Each number is 128 + 24 x the weight over its row's rms, rounded and kept within 0 to 255. Layers, rows and columns count from 0. Numbers have three digits each. The size before them is the row's rms in percent of the matrix's.

# v: layer 2 attention value, 128x160, rms 0.0456, rows 118-127, columns 0-79
# o: layer 2 attention output (transposed), 128x160, rms 0.0566, rows 118-127, columns 0-79
# gate: layer 2 MLP gate, 448x160, rms 0.0652, rows 0-47, columns 0-79
# up: layer 2 MLP up, 448x160, rms 0.0652, rows 0-47, columns 0-79
# down: layer 2 MLP down (transposed), 448x160, rms 0.0651, rows 0-46, columns 0-79
v118 105:130122122105046124103094161126135159121108156086163087068114135145178099139131119129104108113122138132148086129110132161122121163124059088154129100131149153110098150113139120117150124101162169145140116124110111197114120148135136177114123106
o118 098:097113176155103154114138119146113151162100119148110148140120123138079135155089133086140139118120139107104131158112123133132114137134120113132145168136141169130168111156157131120102143100127143079169137148181149110129133127129087128162139160
v119 110:108124122090153115138128115112077140130143073106085120152113113126109121141143155142120144160125154151132112122163140139160130162094142101139104113094148075163132143094118142143102109146096130109144132111138121093131150114144106134095113107
o119 103:089148117151144142144181118105140128098131107116122115128167145129140154123191145127124103111125167155124123145084143158124088163120143152122143120162141112095108123104102129140098097133111151111134125138107129134134142157151127136141149140
v120 109:134133148110115110133102102108143112145131112122132081131116136124163116150135117145146119104102154121123103112082145100147179142139166140169133143177185113087122080120140132133155142130151121150130097103159116174124150126140103100114164083
o120 099:156083077089164106141148116149090163084130156113099065156089121069098131102120097088115147105130092136139095084178097152113119140123143157139120132120130138113131129130103132139138125123129132091139131140112141092115082112181140108154126103
v121 116:150121156103073178128103095103117126128107112192077096132145139184142155113129119158094092146182084098166114138141160151114111174151137132090165100113172138135111127104157114122116094114134156116117152097150166127090166106138144109132109164
o121 106:124113073088158122092127135122134148134122147111141090116121159144152132196138127128151128130053133166077137155141117123130104070114148158123158105127097124109171146142122083136150078144122099100121119139118156115123113145091110109125129132
v122 122:075150094101110112110118132144146146098128123099102119148126136148135096154127127162123105085101166115121107107115129139110098173170146094111114152121173123184149176158142144116140126121173108182096136147098157119137128063089117147144124119
o122 108:139083160151109136125136067071091139150105098172144139169132125118123152117131153136110143117090109156116131163166140116120155121098094158164118092136105132121140115094110100120141124124133118163156121121110109072117102153134134115103157132
v123 110:128142140118078113155145122093122111128157183143139140076109164136138134166163093142156098119181114140108161152116122099139127124113094120145112134178127120113095114114157105130106109124155141099141140121162170157169172170149121130151160141
o123 100:110078111141098110108157145114116176131129169129083143140142146137093117106098120153132118101143142092164145116087076180134088142111136132112125124119131159180128173136152119142102080139122145125128136138158119108102152129117125124117129132
v124 115:119140141165128122128131087102133097103148143109093108100113132108093097125146153136087102171127147122150103126137123153146153099111190096135093130159110117130134127122180132119138128105081159077156149117141148153141127149122116162147105112
o124 099:138078087154108131127152149100091114149130133100143161140129091114133112126099149185176136143112097130154105137134103100151127106170126131100175150148119148154103088106116113126108170138107117115164105122178135126106092166142157134119101129
v125 117:118138149095126133124121153143115133153121146164157114081137143136179145138121134149123118128108129131134121143125075163107141086136143159156118131058154110154161097131101089166092149121119128130111120126133126110155135122108116094154125114
o125 104:135153099111133101101127136151120096134122108119103117147097111144120114124114137100142118094130142136148126092082167114123130126087128109085106156170057150095143157136144124109133133096105172142120152148142137108126149124097203122168118133
v126 103:143109091138154141121103082118120122156120123157113075109134138122156141135105122119113116109095133099135107104129113171121158119127147140109158138166137089117159139142130141108139159121123133128127130125137142127098097136210114140115130109
o126 099:086131147125107125093114125136107108108109160115096107193127146128085143125127105130140143145133114115108104140140111149100153083112117134147170135127107109130141135108102102138157152114140086129096121124154163141161117096129143101143053149
v127 119:119166121087090149084128157111118143136160160169102094094127133149144159119131114107178137133143138159084147149140143149162111107169088133088155131117088096125113117115121121123093099107136142137133093109117090155118133163119122105082134124
o127 110:095143162101129132145115131107129121113173145096129127132101151142119079160089117129148107106086161140139162098162113123113102170107103088139147121134146128179110178150099110111113146111113154086129168097102115164150130114134137103116096112
gate0 109:158117143098142133133081122118175172103155110122134119100105126104131125139125147151119115087087120096133096160131104118072133156129119126171147119107121098112163134118075161099093155167121142137138165152106117105160076131121115151141125112
up0 105:113137118142095119104157136131107056134100155130152127128134139178121130118117108121166141163176128135117180105127122160155138097106117136087097121136126118143119151109150110119171106131113125092107109115176148139093164097129127129115096139
down0 091:099123161129117138171127127097165096103128093157159160093146114170129171131154135129129140090118128130130145134150139115089145121137153174145129144130121090123146166077118133129124133084139131146134156157081115117173109129091157154126117138
gate1 093:137130129134148095135141108139139164133103179150127118119178115111147118152142133134135161133095114095154147103107070137145161129151126155150150168105150124122112142110159160162134131131140111124152121126094151137124105137130087173140113154
up1 090:120147125113108130143094111117110118127109121107095122123149117129101134153148152135076125089181129157118132127153159141111111138141087129104135129104097127110136145109121190140134141155146153177137125151125116122064170110158166083119133151
down1 093:139115151143128119120125152161141136111073142157112150120150125141126100124121110145124127104092124095123136110104082120176132111145090132117171145100106119139148127072147137137108101141100115111140094125093098159125140145121146126125128099
gate2 089:162164115097154111070149148122115152159162119139109141117142108133132086150136091132105139086121114134105121130113154143099113132112111081114111101123118140090134082094153137087119070141123081135179167174142161128132115113094105100144105137
up2 092:122108112066069130070151118140133152146149135131137128140154097094148127165147131122158104086105118151104108159140168141086113140136128113089137097097143114129133113076159138089087115100179094101147141144126095126147160145122099104126117155
down2 094:134131111113077155103113100096136190183151126142136122115159109141156135181133152150176108137123107153116140149144148180092088166142162145104128118114141127121190115068139120108065120122128127134144146111134116125133148163159121128086112122
gate3 111:136143104067129115116116127099137151111108104125144134134156152127160067130105120126131113116119129123137093109134115151125150111146123131097119179099132122138129142148151159150137109120129093108170147115095183139123122128128135169139088115
up3 102:173133110116148113101135150165114124107142125112147124169081096127168094081138112124140127147121130099128118168135130114124097160151105125122138159212108105098126150131122118111146117120118124101140175169127100098178148112135138135100142123
down3 114:129111134100134095151112112112122083100073109163129147168131117161116073107123144111157131133144112115118125099129139151122125097102121155116112124136089113123123154144117111122112119116091096130153133112133196159087111122149170130163099138
gate4 103:108110082138119124119142125115079145121129134083118148118119107122125129105117112148097102122135141121117137129124166129099147142111095134127110120108086131106144189138125152112141136149173107157115167125141157157094126125127151092091139160
up4 085:103080140121138135147127109103120121113122120112104129126127158150174101153129111156148161113080137141133124124114111126142111145128121093120132134105174108153127140116122132148118101109102153122102107124126120129199102117116107164141136119
down4 096:144155154114103132153119164138166133169145096165127111155120188139136146134117142120121163134109106141144147108128110141135100095133154173137142163136126147143095109131138122155121119096107135113113107125111114094165161124142139153153133139
gate5 104:118146141091136103122118110139140133142166112152144094159132107110094099095152120112095137184158128153106173143121143139152158133119120109174149118170155179083111134129129094120140130136097119132146120137109119093158104151182117129133164113
up5 104:145121117145127100125137197152122163159162175144093154113141119143132133110141124119143119163123153109087133133096152130138097093151152178092112161107135131136115128121114166120107136128131118147168107138135118123093110159076155121139186141
down5 102:155152110099108153118132163149116153178113134119127125157153119151114108125126137138115154185101146115105147138123132145146082127096116089144134128136158161115091130137100126107131144131095105135167122110082135141102132159121125116116156107
gate6 104:112081113128133143126161143157094128110140074146171119137111162122138139107084128124138108189090118127128125122118084147140137183118150129091170114166117115150171155165142139109103099147085113129132102176146174129115141163150102120085102096
up6 093:139152096122132140115143163150145173154093150176128153113168120098134150117113178143178119149160104164115127160156146097131122134083113147114118177106105088167138156124109095121159142138155101095090117116156128128112132148109113117133186113
down6 099:135100084120145126144128137144102142125165113132156112149133130129119132120102139135131060212104114118131137144156096157129137154118136142111134121143120115131137132173153144128107083148105105175152118120136157141119136183162144117111123103
gate7 096:136107111133119148083106136101142118143125136128136149168089120119142138159123133098133088107188133138125147137130152149158160131110139110142126151153146138162148105086121177102078143089095074098144116125151078101145144107090108143135139146
up7 104:121134121092160143098172117164108127097153120114135144136138142145146131091162136167125172116132150140126133088126133114144143112101175121108174094137115135136105149166089129107161131134081151076132132134126131111104088111123100142147112101
down7 112:090124133128133108154123166132148142114128132135109146114111127151117125121173165122130135139143152120131129133076140123134150104085168125092161107165135153116171154115125118138124159113127154080128088090100117117155083101104108127110132151
gate8 103:126115134142106131149110120148094119080133134137135125141110127098138168112149098150095120146109104138120117128156136116139134143132149126110159053147129078120127116141169115129100126170146132113147133125149169146129131150116084149124095162
up8 102:120135140154146114147186132138142148173108116153133142137101143119090145122103126102130160119142161127109156151099100124130117113133134140182145139125098146141120142117090139131150117067119131134129123122111111110121126080116164104103141164
down8 100:160173130114136126151096112117114113108127102135156135101134117114148148165148112108147156119109165136148169116151110152103111160102127106146125105096106061127081185130171128147130135169095140123137142138124132127101104131153133158140138164
gate9 096:131128123128099125167141126126137094156135166182169122113148091148136113123121053127091114122122133119098145135114163133067101133171082122116125159095130132121162130083101152143127124119139150136126065122080137110142077110137087154142153165
up9 094:125137180102118129127139123136138154150164133082126180184149129120156134128120152107131139141122125108140118153120120139123094094165175109099145118090159168072127140148119101123125098141107129151164100137097106089073108148104155114138117134
down9 098:107142131144138122108093149127098163124143096089134100142112151097122141103131163147149116125088097122127136139124108092157133077081195118156149076163143158135085170161166084089093152138106102140129145124114123145120128171128123111118138115
gate10 108:163136110127102147136116086137104125105174153110135123095183066123124127132132116157108112128112147115134093138104144098114107151119102109138123146147155133127120142092108153083154107135136134087096143124154116151085183139147130154122165141
up10 108:151121114135144101169139111146172105110114167104177093123148123117095100162083120148135136123177124120089133108141135089131114116130160136140139084118152125106168111088100161143158119168178113104140106121149126174096169122144117158128138140
down10 105:170144117149146125149132113139146180103150147091122085100123109138157112098137102113128151124131112126111101116125118074116114147130138136160141158166156146116164122078093147104157127139166134105119136140124105139131146151135104155118173133
gate11 112:116156131159145162134109139130154132162127099111128128128113156139114115076121107166121139099080123147137143119109146146095115128097107102124102134118138126121097185128104139086174175106129088127141142154153115115129142127140141126137096132
up11 125:104113099176094077158136124120129122150143149128128110106146129126149129153122103167176153125152130147124119121102096101120158105113129152104169173128116121112167133158139119132126116138144121124128154085137123114111137131174132120133133107
down11 104:156166122109135143110110120126159109119087119135112140137151121150146160136162118124117122155117143136108163128136141094127112140110092112087104127110075116164161149080096085085110130107157131143120191132134059122107131112093114119118152162
gate12 107:165162099108095123102160091161130119112145111114125132089158128117148071124116088097093147116128138121170144105116123133086138126118114100131131135163144124142094129141136112120177143146111081143168108070152100131120098107114138142109146069
up12 095:141088155165150140124170147127127154131156119184125092106150125119112162142132102163127100163143131160123123110128145081164139137101124121131144134146148116109154105131135165129104136095135094112114134097119124135137158122152106137116124133
down12 100:169153104143121145127182133189148129093132134165122137110132136088173127170142077147106165138204115141176139130150122094155142125124123122149147143170109117144147133143137120125163166123114075144173115099100097117130126088124142127111137121
gate13 098:173138130149137127118136132111110142096148196095153082143127131139116108152149109146136122112161129123124154151164156119119141095123133140144142142108132080109161110109158135119094085111142169111159128102127123160138099163117151097131102110
up13 096:149125115155117112097174117120111143102165151141102112169134091131126115144120061129098163116119113108142148125147135107110142122126111155122156138118172098127154099146201140108116149120103141123137106133126088129109170118103129171122111104
down13 097:156135132131159095099120112124106112109136121152161094101119143145138134156144130107140129108123148138122098149077153106123120117172139093138117143121090124130151115124131142102167152102138159085170108120118095082140109141109103099189113119
gate14 107:099099160128136117107132154101143118154116116128156124171109190123111093125117140162126114122136133142116165135100124110173120084101131113126091151129096127170081144155133124124166186129118128105139167113094109125104086113116127159153156099
up14 099:157096125113121140128124117088064156134125109111131116136116117100103103160097121142114133116110138106189149107121139099164109114130112067128118117148095133051093143160106112132144110095151150152152185129131122116094143125121130180125142102
down14 105:135130112113132131178093112167058154077141099099145106125126125158129135097114135133123136158104123123138124130160113111113138161161133150153158083142154156111151130141101143151110063105115136162109108130147151078162113135159117120083097143
gate15 094:108161142094122125120140146120090180088149114151146124081119126161143112132146118093066078122123104135165156162137170077149140135137130140111092114145123107102108110135087157166086103146119146148150121150104103174115093131148108153135153109
up15 093:141159159105096137129128089101106132127135126120103152124102144094129087141133127113070113104107114101164127130096117111151135139132130136126078107102125128125109151134110145121085138129160162160144103140166106172167126125145133149117151126
down15 097:139093110165179164090113131110159109147141118085146131204157130088132160133135152134219130172151161131152113106171117142110119143145138129150155106134143125150147165096180165069129114105089118150119106099188142101120126133109157130144092141
gate16 098:131089080144105128127140155119153086125155119132177159130094141174155112168114084089084154147123143132104116150089133140111127135134166107139156137087133152110157121111106154084079153135106097131096107090104114148107142142106124109089139135
up16 091:119114132113105121107107119150166140098129082152157080133159135116114151116149102149138142166128111118098070153142143137103115134112121114103133152140144103159097121142098088103170102105148149059143158171177125118113138158133131131154143130
down16 100:124095094164129110113110119140164119133115135166148140151131113189174118179134109114084146158143179119115109133089100138129149139158152125144158101119166142137192122118130164124126159118097139152108114136152124135101149144099134126114137121
gate17 101:138122162182104114151157123123158125102137129091114130161157095110104083132098145115077135121149108117126149115090161107145099127115124162115099126145147119124119133130160112181115155098157151175155094160117110146103149117120106135140134137
up17 100:126114134119103080099090134122100120146109126103161169109145141130141135122127162110128168117109160139085126117133121183149159119141141113125092100120108100150144108116089104125163088093092127080092145150153132102142122160111135115109125132
down17 107:159157151175122130135131136135136163104172140093114117165168131128096140125107139077116141129137117153138144140129139158122123166127124148154115093136147138114138136125124149150074123122133133162176119181109089137110155137103107124121175140
gate18 096:124134107133145127165122137111134137121107133112121147116105155077102141135163131125133116130137098151143124128158079183112169125139141128179172141123152136105071140107096133156135143127069102181117145081107122112152112131123094165072147167
up18 097:160151143073109157124111118146134138158104112144132112157107092116147096117098100127157148140124142127087108124166120082138127095132131141098078130131128102140171097147142120098136134139182133074158132169151153128123143138117143121137101135
down18 095:114145131133109118136127144097115144140110134165137163131142164161111148127166103150139154118093156120130115124140130123088094118078091134121155161119123134113088145122139099078107133164114103085146104112097133115152135145089094147142116132
gate19 124:091138168135141140152158116137103095138126113105174092131091153100129118100139095154127162107105127141136163130111100147161117175105118076100131122110113153104143143143122172094137127134118113124134114103080134122114131138152130133146120102
up19 106:127127095123108120115113183136175156107108196131139139124149095150137112096136136100112134133170143113086114146149126132120109118131154119157169124127188159120084143071110154130117096106102092133142105125132150150134128161105101148101150135
down19 112:101113147111171137174162132124125079144118095102162075114089188092145126090178135115117147111103124178122123112068127152143097142111119117106111111133110139121135134168116119080120136114136132091124125120114141125126135109139109118134112131
gate20 103:131122151161163131129160132082126079126165152169136149163083124106117070138170141126125101132125158157112129162126137097136167124135127116165119154124134086139105075113146139148090131087093107156173134148132116151103152148157104174104173154
up20 096:135148139147153133109140104147148140116132080139167134132115135107122094130165162141097156117151148131111155141142085134098128119135100184128111085159122110129161076086162100144116083125127138109134101117132165120151175147144090135106157115
down20 103:150169173176155105121127126110135143164135086178125160152085113143133093133169133130109106128148154154126118145150132104110175118104122123144148125153121140163144099097122108155145122104098128135143168183141074156127143149118119144089185136
gate21 091:150134109136134147131127151071118133096108163126135132156142117149124111108121123128131130109185169041150138131145170130127109135129123110117128157137160153094177114111111129181108117109145122105127123137147116089119126112124133127102160166
up21 091:105137142143123133117096154109101136148169129136125100166132118085127162176115140107144110111137140161121159148115107121151154127094149129157094106091091124141109121093123173100172123130100171174162102090118162153098146125141136145168086122
down21 092:157131134137108118145162143083157073148130122139140114092180127128154162139147121114137120143133151103145143123121108149124148149109148145167110127124086146154141145141128148102137168184117114146162142095156108134147111120112152141141108119
gate22 096:133162102153164109129146092100120143121116137143118143156141140145137146129143139100162133144140091122129137139116144117121119095118139176138129141110141097095147126123086138159114056085174098138109115120130128119118145111117154109106166095
up22 106:167095087119132124109146132162124114111124074111120110115093148129109136110153164116118152111152162118134153103098148123157116122154104154114115117153064140116084155098130133108164112144076165102117154139123123152113112102114096132154149121
down22 108:165081125127134152114134125165127090139145119134107116136110099110117121111110102103076117107141157137126101095109100097142119147141137141114126104141133144174079126157091174121103165133119152161112102107131127144133138162133070131142124135
gate23 101:120129123132130134115153117129174119143144111097083161113087125116148143154127141158099119110099186132115114135100143121143179122132152101153089126149106115066173096142142149131164097151135123127156135114119105187123100077171094141126160110
up23 099:135139133156128132165102116144105133136074121130095125147091136143108127086107142138110165133123105118159123101106168168125096144084097091126115145104142133168093121116114109115089163101097152151136137121125161091134159154078157153124089139
down23 103:097121110135144171141105096153089145130134101135104130139106100114116152146123128114134109148135166124133132142106154150136137124115128138160118116132146144121174143086120151130168150137146110105119100125129099137121106104108116147140144169
gate24 097:151165112093150120111149096057130158110140137160145091170134088113133141148155092124103131142115085143153118170129125105139168152143160095131106123169130111126169137139160102152149152158142143141133142112173118169123112105146108119096108167
up24 095:177146116081084117165161123112070121129131146162099115137125058077108138146113108145125143146120086131117125151151133127122148145136120095111107147100153154127144140139141175147081147136144126183121123130135100152119162147145113125089119137
down24 100:125152073155151108107187149122131130141116139145094080136132148081130134138133130131165141122173115143147105144134132110169137096107136109114113116114148127144140117123130111092095116118129140111115132072130136141144148158143100144111141127
gate25 092:150112126105129118140105154116148151108128139160119116121118105103170138155148111144130117118153184142113142134171148137110096106094121128141138094153145091148110086168112099112123175107127110116172102067146136102153143105113157102127142121
up25 095:150122155162155130145089072130133144139151155147132118109157119091122117150085139138112122124140124136124147142087138155120125088123083148129090112164136118045143139075129145148122124127163159154160133133138098125153119120123146122130133126
down25 103:161150146159164141099096135096123138119152119138106107108138114102158132112122131135115118115172132136108148116143139132113093111096095154136120126173121103091155143126114091100111178093146124125120127094176165127136127078097119123158148144
gate26 100:164111153130121119122152119115148105129090135129144174172099178141149128147126121098097148144136115148121171118113104128127167128123146150123133158117084105117143099137174113134138119162110149118094100130114164103173084132117091125121137176
up26 100:144150112123177129101094131123146152121120147108141096126114127086120082128136130136146130143099071106147125124109115136093150131124094117081108121106121111172110106156118121153113136159164103128163178134142158145144127148106114148130096150
down26 102:144131086141120116162134105134110110097101105115109160153166100146119178124126141127096124076125168101132103088135148102137140110126101140132145129138127141155131146141163121139146137140126174158061107151128101073118114128154105102127149076
gate27 092:131150161144145102112112121145137093104107115154145113154154148150102120116151165149116114116092104118154113174081138161116120156109110120133149109132128140118138115094117116134109117123112095145145113125119151178151103107159126089131118150
up27 089:120148146112125131105142105159125130185164132137107124154174135147144128123142163107132117103102072107121166140097125154144117164104091122135121145167145109113126150100144132117124139111135120165155134112081103146165156137128110100074160123
down27 100:124142134149095056145142147142116121187149154142110172127159104152154125092134161109091099109129093100156134123131155121147137146089120164157143155137132126136120155114112114086101126151104104119156150145117146147155189107126134120127122118
gate28 104:102114152140101106152115115152115157121108098135127142136147162129118108140118119123146122101075145118156123140146152108120100201108128119143115127186118134089102125168098111127129106096110111174116157131141085118099144163130108164118136098
up28 095:132096171119174175120106128149113137133137106128144121131112179119085145108121166095076144119125121079148092153115161141095115140153126087163151105132104111115083132129079150121139142159145144096113132148160141135139116134147126128086163151
down28 109:195090121129178156098113153144087123111162118126186116142150081134119136107114158119124145166097123111094101129113099136114158075144125138116150106099093127092125121077103153100130116152141138085144113117111116146131117172144065122111119132
gate29 094:095147114163091107153154091106121080134143128134145116137133138162137147130116095107146164142146115132099144151116131093163156166070108098125131152122153110135170103098102197111116134140153126114119158145140138131112172153105134131099079087
up29 096:137116149094135137121140099125135149120109112128098158175151106108165119081131145122116110108111151097197126162125127143131143082145113148092115115115130151141120134157120136159103123091154140131127079109144148087149090122108115115099138166
down29 102:156112175093154148126162140130108165070135070100127137150142119120147119096080140180165154129109160134189093151139108131105150082106186141110105122125144139158150136158121112114141170112116160166099081109092184094136101134092147158119128119
gate30 101:119106126133085083108165116128141083158114168155135137091127096116154119148121126143098102117147119133126131115092128106087128138138133169138108083120129128120175119125149147122105166138141151133143165147129079138130128138126149111158097185
up30 098:125066131142130126130176142159110106137153142165142135119110105121149103143143117121133096096149100132126119119107120081131108137104127172152101107158114153099173116096139161115117092114168160136150132099093098114126121150135137106143116165
down30 102:122122147125095137097038063158157105130103111145095131121123114085099117107120148115129107174130172128132109130146116107122132097130108119108174142121156109095159148147092105185142168115109150129142129125140130122152111109162163106144122104
gate31 099:140115129102129107153163135133171109131122178127086099158133071124158154159155102121144109103157167188083092133125141121114137106146141150147142106100151138137145190116100124130111131146129100104139092127120137113122150151154152122121153179
up31 102:104077136079160109130132127124135102122124096108132108137142080083150148146163125127146136115157151117049111148150104097091143093140093133131135129118112108158117177125100136116102138147126093092109166121107129107125162127173115112105144163
down31 103:156128124142147118148129120120141101147142129121113112184117096128146125112119085096175128134125112150098139139083116120132120099137145131152124108087119093112081160156144122131110129158114120090127095137138152137131141144149144154100140153
gate32 085:095115124131137079119145158137122124165122147197144120142144089135155107099108112133110180171136102133109137131163092115101163090125122134151095164114150116126173095082123129119080117110144140144108097075143134109115173112076134146154168173
up32 095:114096158113108115135145136116115175127142160141158131145136122112163101146126157143160119142182150129086138088126117130131128136125162132106158178113143157149182139155109167087094154168129153150142126116119132107123132125107150087105150153
down32 094:089081178116132102145166136151100108125166111143130089178150097113137092143119134175151127139139118128093135101136125161147166144100180111124136146133149163127129119131121158100099101121129144116089122108132135122098107135098151106145120151
gate33 105:166138145112129142095154110109117142117121120140140129131116126093131101096142090150146154118140086132125131104178102144090132099108109138151133121111106158147172143141148127108158131141122132113117111122127161144148155119123140176180129176
up33 110:121126123098082151071140112116126066115104123145119114148156100135128111126123125112127144113134115174149139178146101134136152129112115178114129107118154133103141122111138152115125160112070108139147116142136140100111174153127123109146131161
down33 103:123110138116123122096147089104127087135104103143126164153137119102081131109144117143147113140152062141133157145141099157125166091092161168124164110106109151130162107102151120116135124150086129066137090100114141116100147129137111128165150110
gate34 098:140159121128094136119145121134166120133132137156079138127149122119109131129089098134132172137146164137121129108136120144170110178092138085146130138121170129094175121107109135097177144095076122129137100097171129185101116125131120195095125102
up34 110:110103130107134116120114146108081116124147170147140106158074135133156097118171150141129097115132136129175112142089143126115155131160129161119160133117124085133068129150161128107092099132156149148149165113102091099145111126086114099148115091
down34 105:124084156118122132126091128112101125124141112104123102148099149083147107104161110115114108137122151146187136117085168120099115142162124171127151108127125076148063148113134116134096152128143151131097126120106134114124110067081067086134113134
gate35 092:115141139107141114114145152122155166103124146124122157137153113147114104159165095149095155124161116096100153136075068100101090116121128113132112140150081171125158080124150097115145125125163119108124103160154133136127121155095137141155077126
up35 091:127093151125141151106128132125095150119152129152099110159168141131101141126129112168108165123148141096126091168118102151104110097126105134121151137153116093157137161118151147116162105129151140075134137117134132174129134108133113127086092134
down35 098:119126176132129156096123129153142164105136137123132123144136123168102119119159123133126117098143122074096124161079119091088091099117138119135075137174092127129112098128153089129135090110158119132148132113147098128098119122122082134122082121
gate36 092:119092108092091104094152158112146153112175125176092124161146141123146148100081099141145134150137162082086118104131131152121155122115164134114130148133157151112127103121137104164099111172103141110156107124149090122140140150117108117130130127
up36 103:114089119128139161133131099101105133063130143140115165082058177136085140136097121125114127135104132162110136156133114144098119148106144106118116131087155156149125143128117166142100157102091101150156128126156182128123133105141137130137122196
down36 100:110095113086126157138145086119124157079139158088129146055115116134146103136129123090107146109110118167092140142162128108128095130099122169094150138118177143109158123138118139147099131098116106109117120141206161129100136129171148156158088142
gate37 108:110126110155161104153122151102084152114095127132131106116114123082155096096114165108109100144158161150109123111144151153156170133105142098166117149093103108123152124141158168139187125094097130107112149072157123129133105169071120130101105140
up37 102:138122137103098130116116190138093171132157146151096164067148070147118121138141129129151095136139111174105167116149137119123086148092187153093159155152168154162123137103127143144084138125140093156157153150090162126138153111105146133152107122
down37 104:181147142071115128097127118213155128121164114184121157121167078142128111123129101124134138160156133137100148119137105091107113100106139142113137142146147135174132175087107101112134110098150108165152143131112155122117116151112153131139095159
gate38 097:135093151119140085132120144159144125139084141144159104156133140093167125131136115122127135115116107138099125086131086099127113129142109144141167140124099130136127083114116144097151136114136144121135094107100161112113113112143090100143112117
up38 107:123099077123162113123137088177136120144124134142162177124128106099152132083149128159128152115114089122095130063114101133144134111147146151110154156175129141121130102109116094053105137145110127137105154104150147078110143149135129142156118102
down38 089:124072127102115164134119166157132083106080140133129097149113145111143103125099119133109150147152126120117109129146096103127124075162118126172119096121140137150103106072132190110127105108138106165117132142116118087132124166135083111107115117
gate39 108:111135117107122112134135154124142135143110151152099111159075114101122103130109163166109118119152112153176113160142101153101169162139104122164131109134135115129106089127097106129122141117097130109161140137116181103144119115136109082075100144
up39 103:135153150127086147121130125112121104131133106119098118091130171118100139144097086153110105167147132129160128170105073121135124120135114134158161092121072082115137089154123090096109154124155134120127077129084120132148091105105126171146118137
down39 101:176150158167119128134124093171105113149135103106108159084174123153094180137105094142157123159136116151109121144115143081139098108130104139137149123157099162117176146101138106111144134121174156097112122152136102127114091114126158160161145127
gate40 098:124168112114122126122135141143084114133101132160128160125185133118158138120152101112126135157128104187144139084085141127181138129107139113102167148139079097155117108116155114119127150138120150098094132079160102147113092183127131123139089137
up40 091:090103138143140155155161112108141104114136124113132108065148135139130128153130103153100141097149159093115141109129088127124113125143150155115091131135166161089131147147140126127178124095095081136143115134102171107120146088140128119132141125
down40 094:093151123109132161120133065138142117085121110139139123095130119086131141110154114164118152081099133154168130072129119117176171174129137159131101139154131081136088149123095129136152124133126112131131150126159115163115137117069115136121104128
gate41 086:091126123150157115136095106115124146133138163113145143103094149152136102094120109112129127092163140166125149160136092151122097157124110114102133153108133128116129078126109160102130139169135146090066124102104131089159123118139094115146093145
up41 087:142131124109087108114127164135138128160101107118101112140132123104112163145123159134116173126088150121151091163123190152124129096123177118153125117133114138176120139138117099133147162095103134139152127124173142145118168095129141106134153113
down41 086:123176120132109127105153119105128158138085128148147138116146105102140142112146114183150133140117137134125086160161168147084117102124130147131104166134143117151137166095075140150151129125115152139109112146182119157131103123104194124163097130
gate42 103:133093144136114137185105119105109112109100123132133116152162156139137173112058089181136136157113141135181153106153128127113110096150161082134110142103105193122134127156090132149156131119087126159090106155119141093153133114120143102130100104
up42 105:117164136143146132087132143155116158084153200109131139145109130116119077139144140159139124110104154140083106137112080137138151138170121107145152112165154073086146147113160134115133126151169121062169137132140117158167121115157121144159148133
down42 106:116073092137119143163120094111123128188084071145118130126124126115118158127108139083126165123133120101174128130112176145114133131093112123145104106131089199128135139129100137148142156128094105137126143149118110137120124144111113120104101100
gate43 098:116116107094130109149163109112133145194141139118150142127133134138155114124158153163107099111105076165145162106138146159155135136113099124136122175107115119108134125163122123132140127162103133182111158106105127137131092125108133115143137119
up43 095:106117122151134152121132137127146128082095108119125155093107144160124110142137083096174117139147157118138129119132097089145122127163130143112162103145137146110173156099104161097098111077105124107141103139168106140152136137097144163105128145
down43 096:149134158087145142110144146133126122104190124116141152096111136124148160115118142168106127154100114150119157113122171138168127140129178139189115128118114100094067130147100091126162121116117103143102137125091169104097089101159133093145128152
gate44 107:120147117137108153104109121135155142110133163145083154159120116100133132108120132105108137128143114107080127128103112136148113113118151110131113135116169125158135108149124129172094140094147097132156121118163106090150136075077149126149145181
up44 102:167116142139142125134126172130118123170113088114184113117116119131121123123114135134136123121100159160150091119147137098113149110148140131127156114141129106119095174109120140079167128122114155145128145127092156156105127165183121127118081097
down44 101:122068134112119107119117135091108134154108133108126108120158120114139095124140131116141127131160149161146100135135143124089128142146119147152132130139114126108127179147157141146133130117118133138114101130128120109121138151135154135121138115
gate45 109:139115165106123132122145109142139137076114159126134092148126101140147125131140124123109136166113099125156090141119153140081168122135079067106095158143075118108108110115127105108157101089120138166114087143138127153126149120127092160148150139
up45 109:137124118117104115119149113162135120082116143149139106112143148098138119158155109118126144140114070135124097126140112101086120130165097118118144135132086091159145131129150074101112149101177138107119097172104088132115148152102119127153156159
down45 105:120141127097090101093145134138124114114110121121125154144126120146137108104103148101135146112120092141110138150152133094131072114148098081171128111146104103143138161131158111134068121125184146142109143153123092105126138171106136113135135148
gate46 094:135138146143112158128127144109131174117109167099133133116130110089174146139115125105121140095121128126124175129106101176152107091099145142130115134087117112173102118161137115080184100100133136112139146111128103132120160143127114140123121142
up46 096:104145144104163111133104112145131084134132107122137114147107160136105124132162117132123106144146101107112053131138139093074167138148104104155139115151132137139151148106113126143093128146139127135156130136095171106145153097136161140107128082
down46 097:105133167128143160088115150095092116127139146117158094165110119078122074139123158104126127120118095110096097160120129159138136133127117162111112101100122098137127144103157129118152119116136105124122105091115139148094140128138121080188124140
gate47 113:121139069161098089097110089124143103173103120100109114101126098098116111167095105135121149165138130150132169109155141085136148088146138130133131143087160153137158132149139152112120102120122107113160138134131123157176149126117166124140130174
up47 110:145088136123105154153118071172144112150146105125102092131146147109133099186159105172122118089133107148098140175155117130112126120115124150137150153129140130113187175105110102107100130135134077169163132119135114160127150153176159120124117132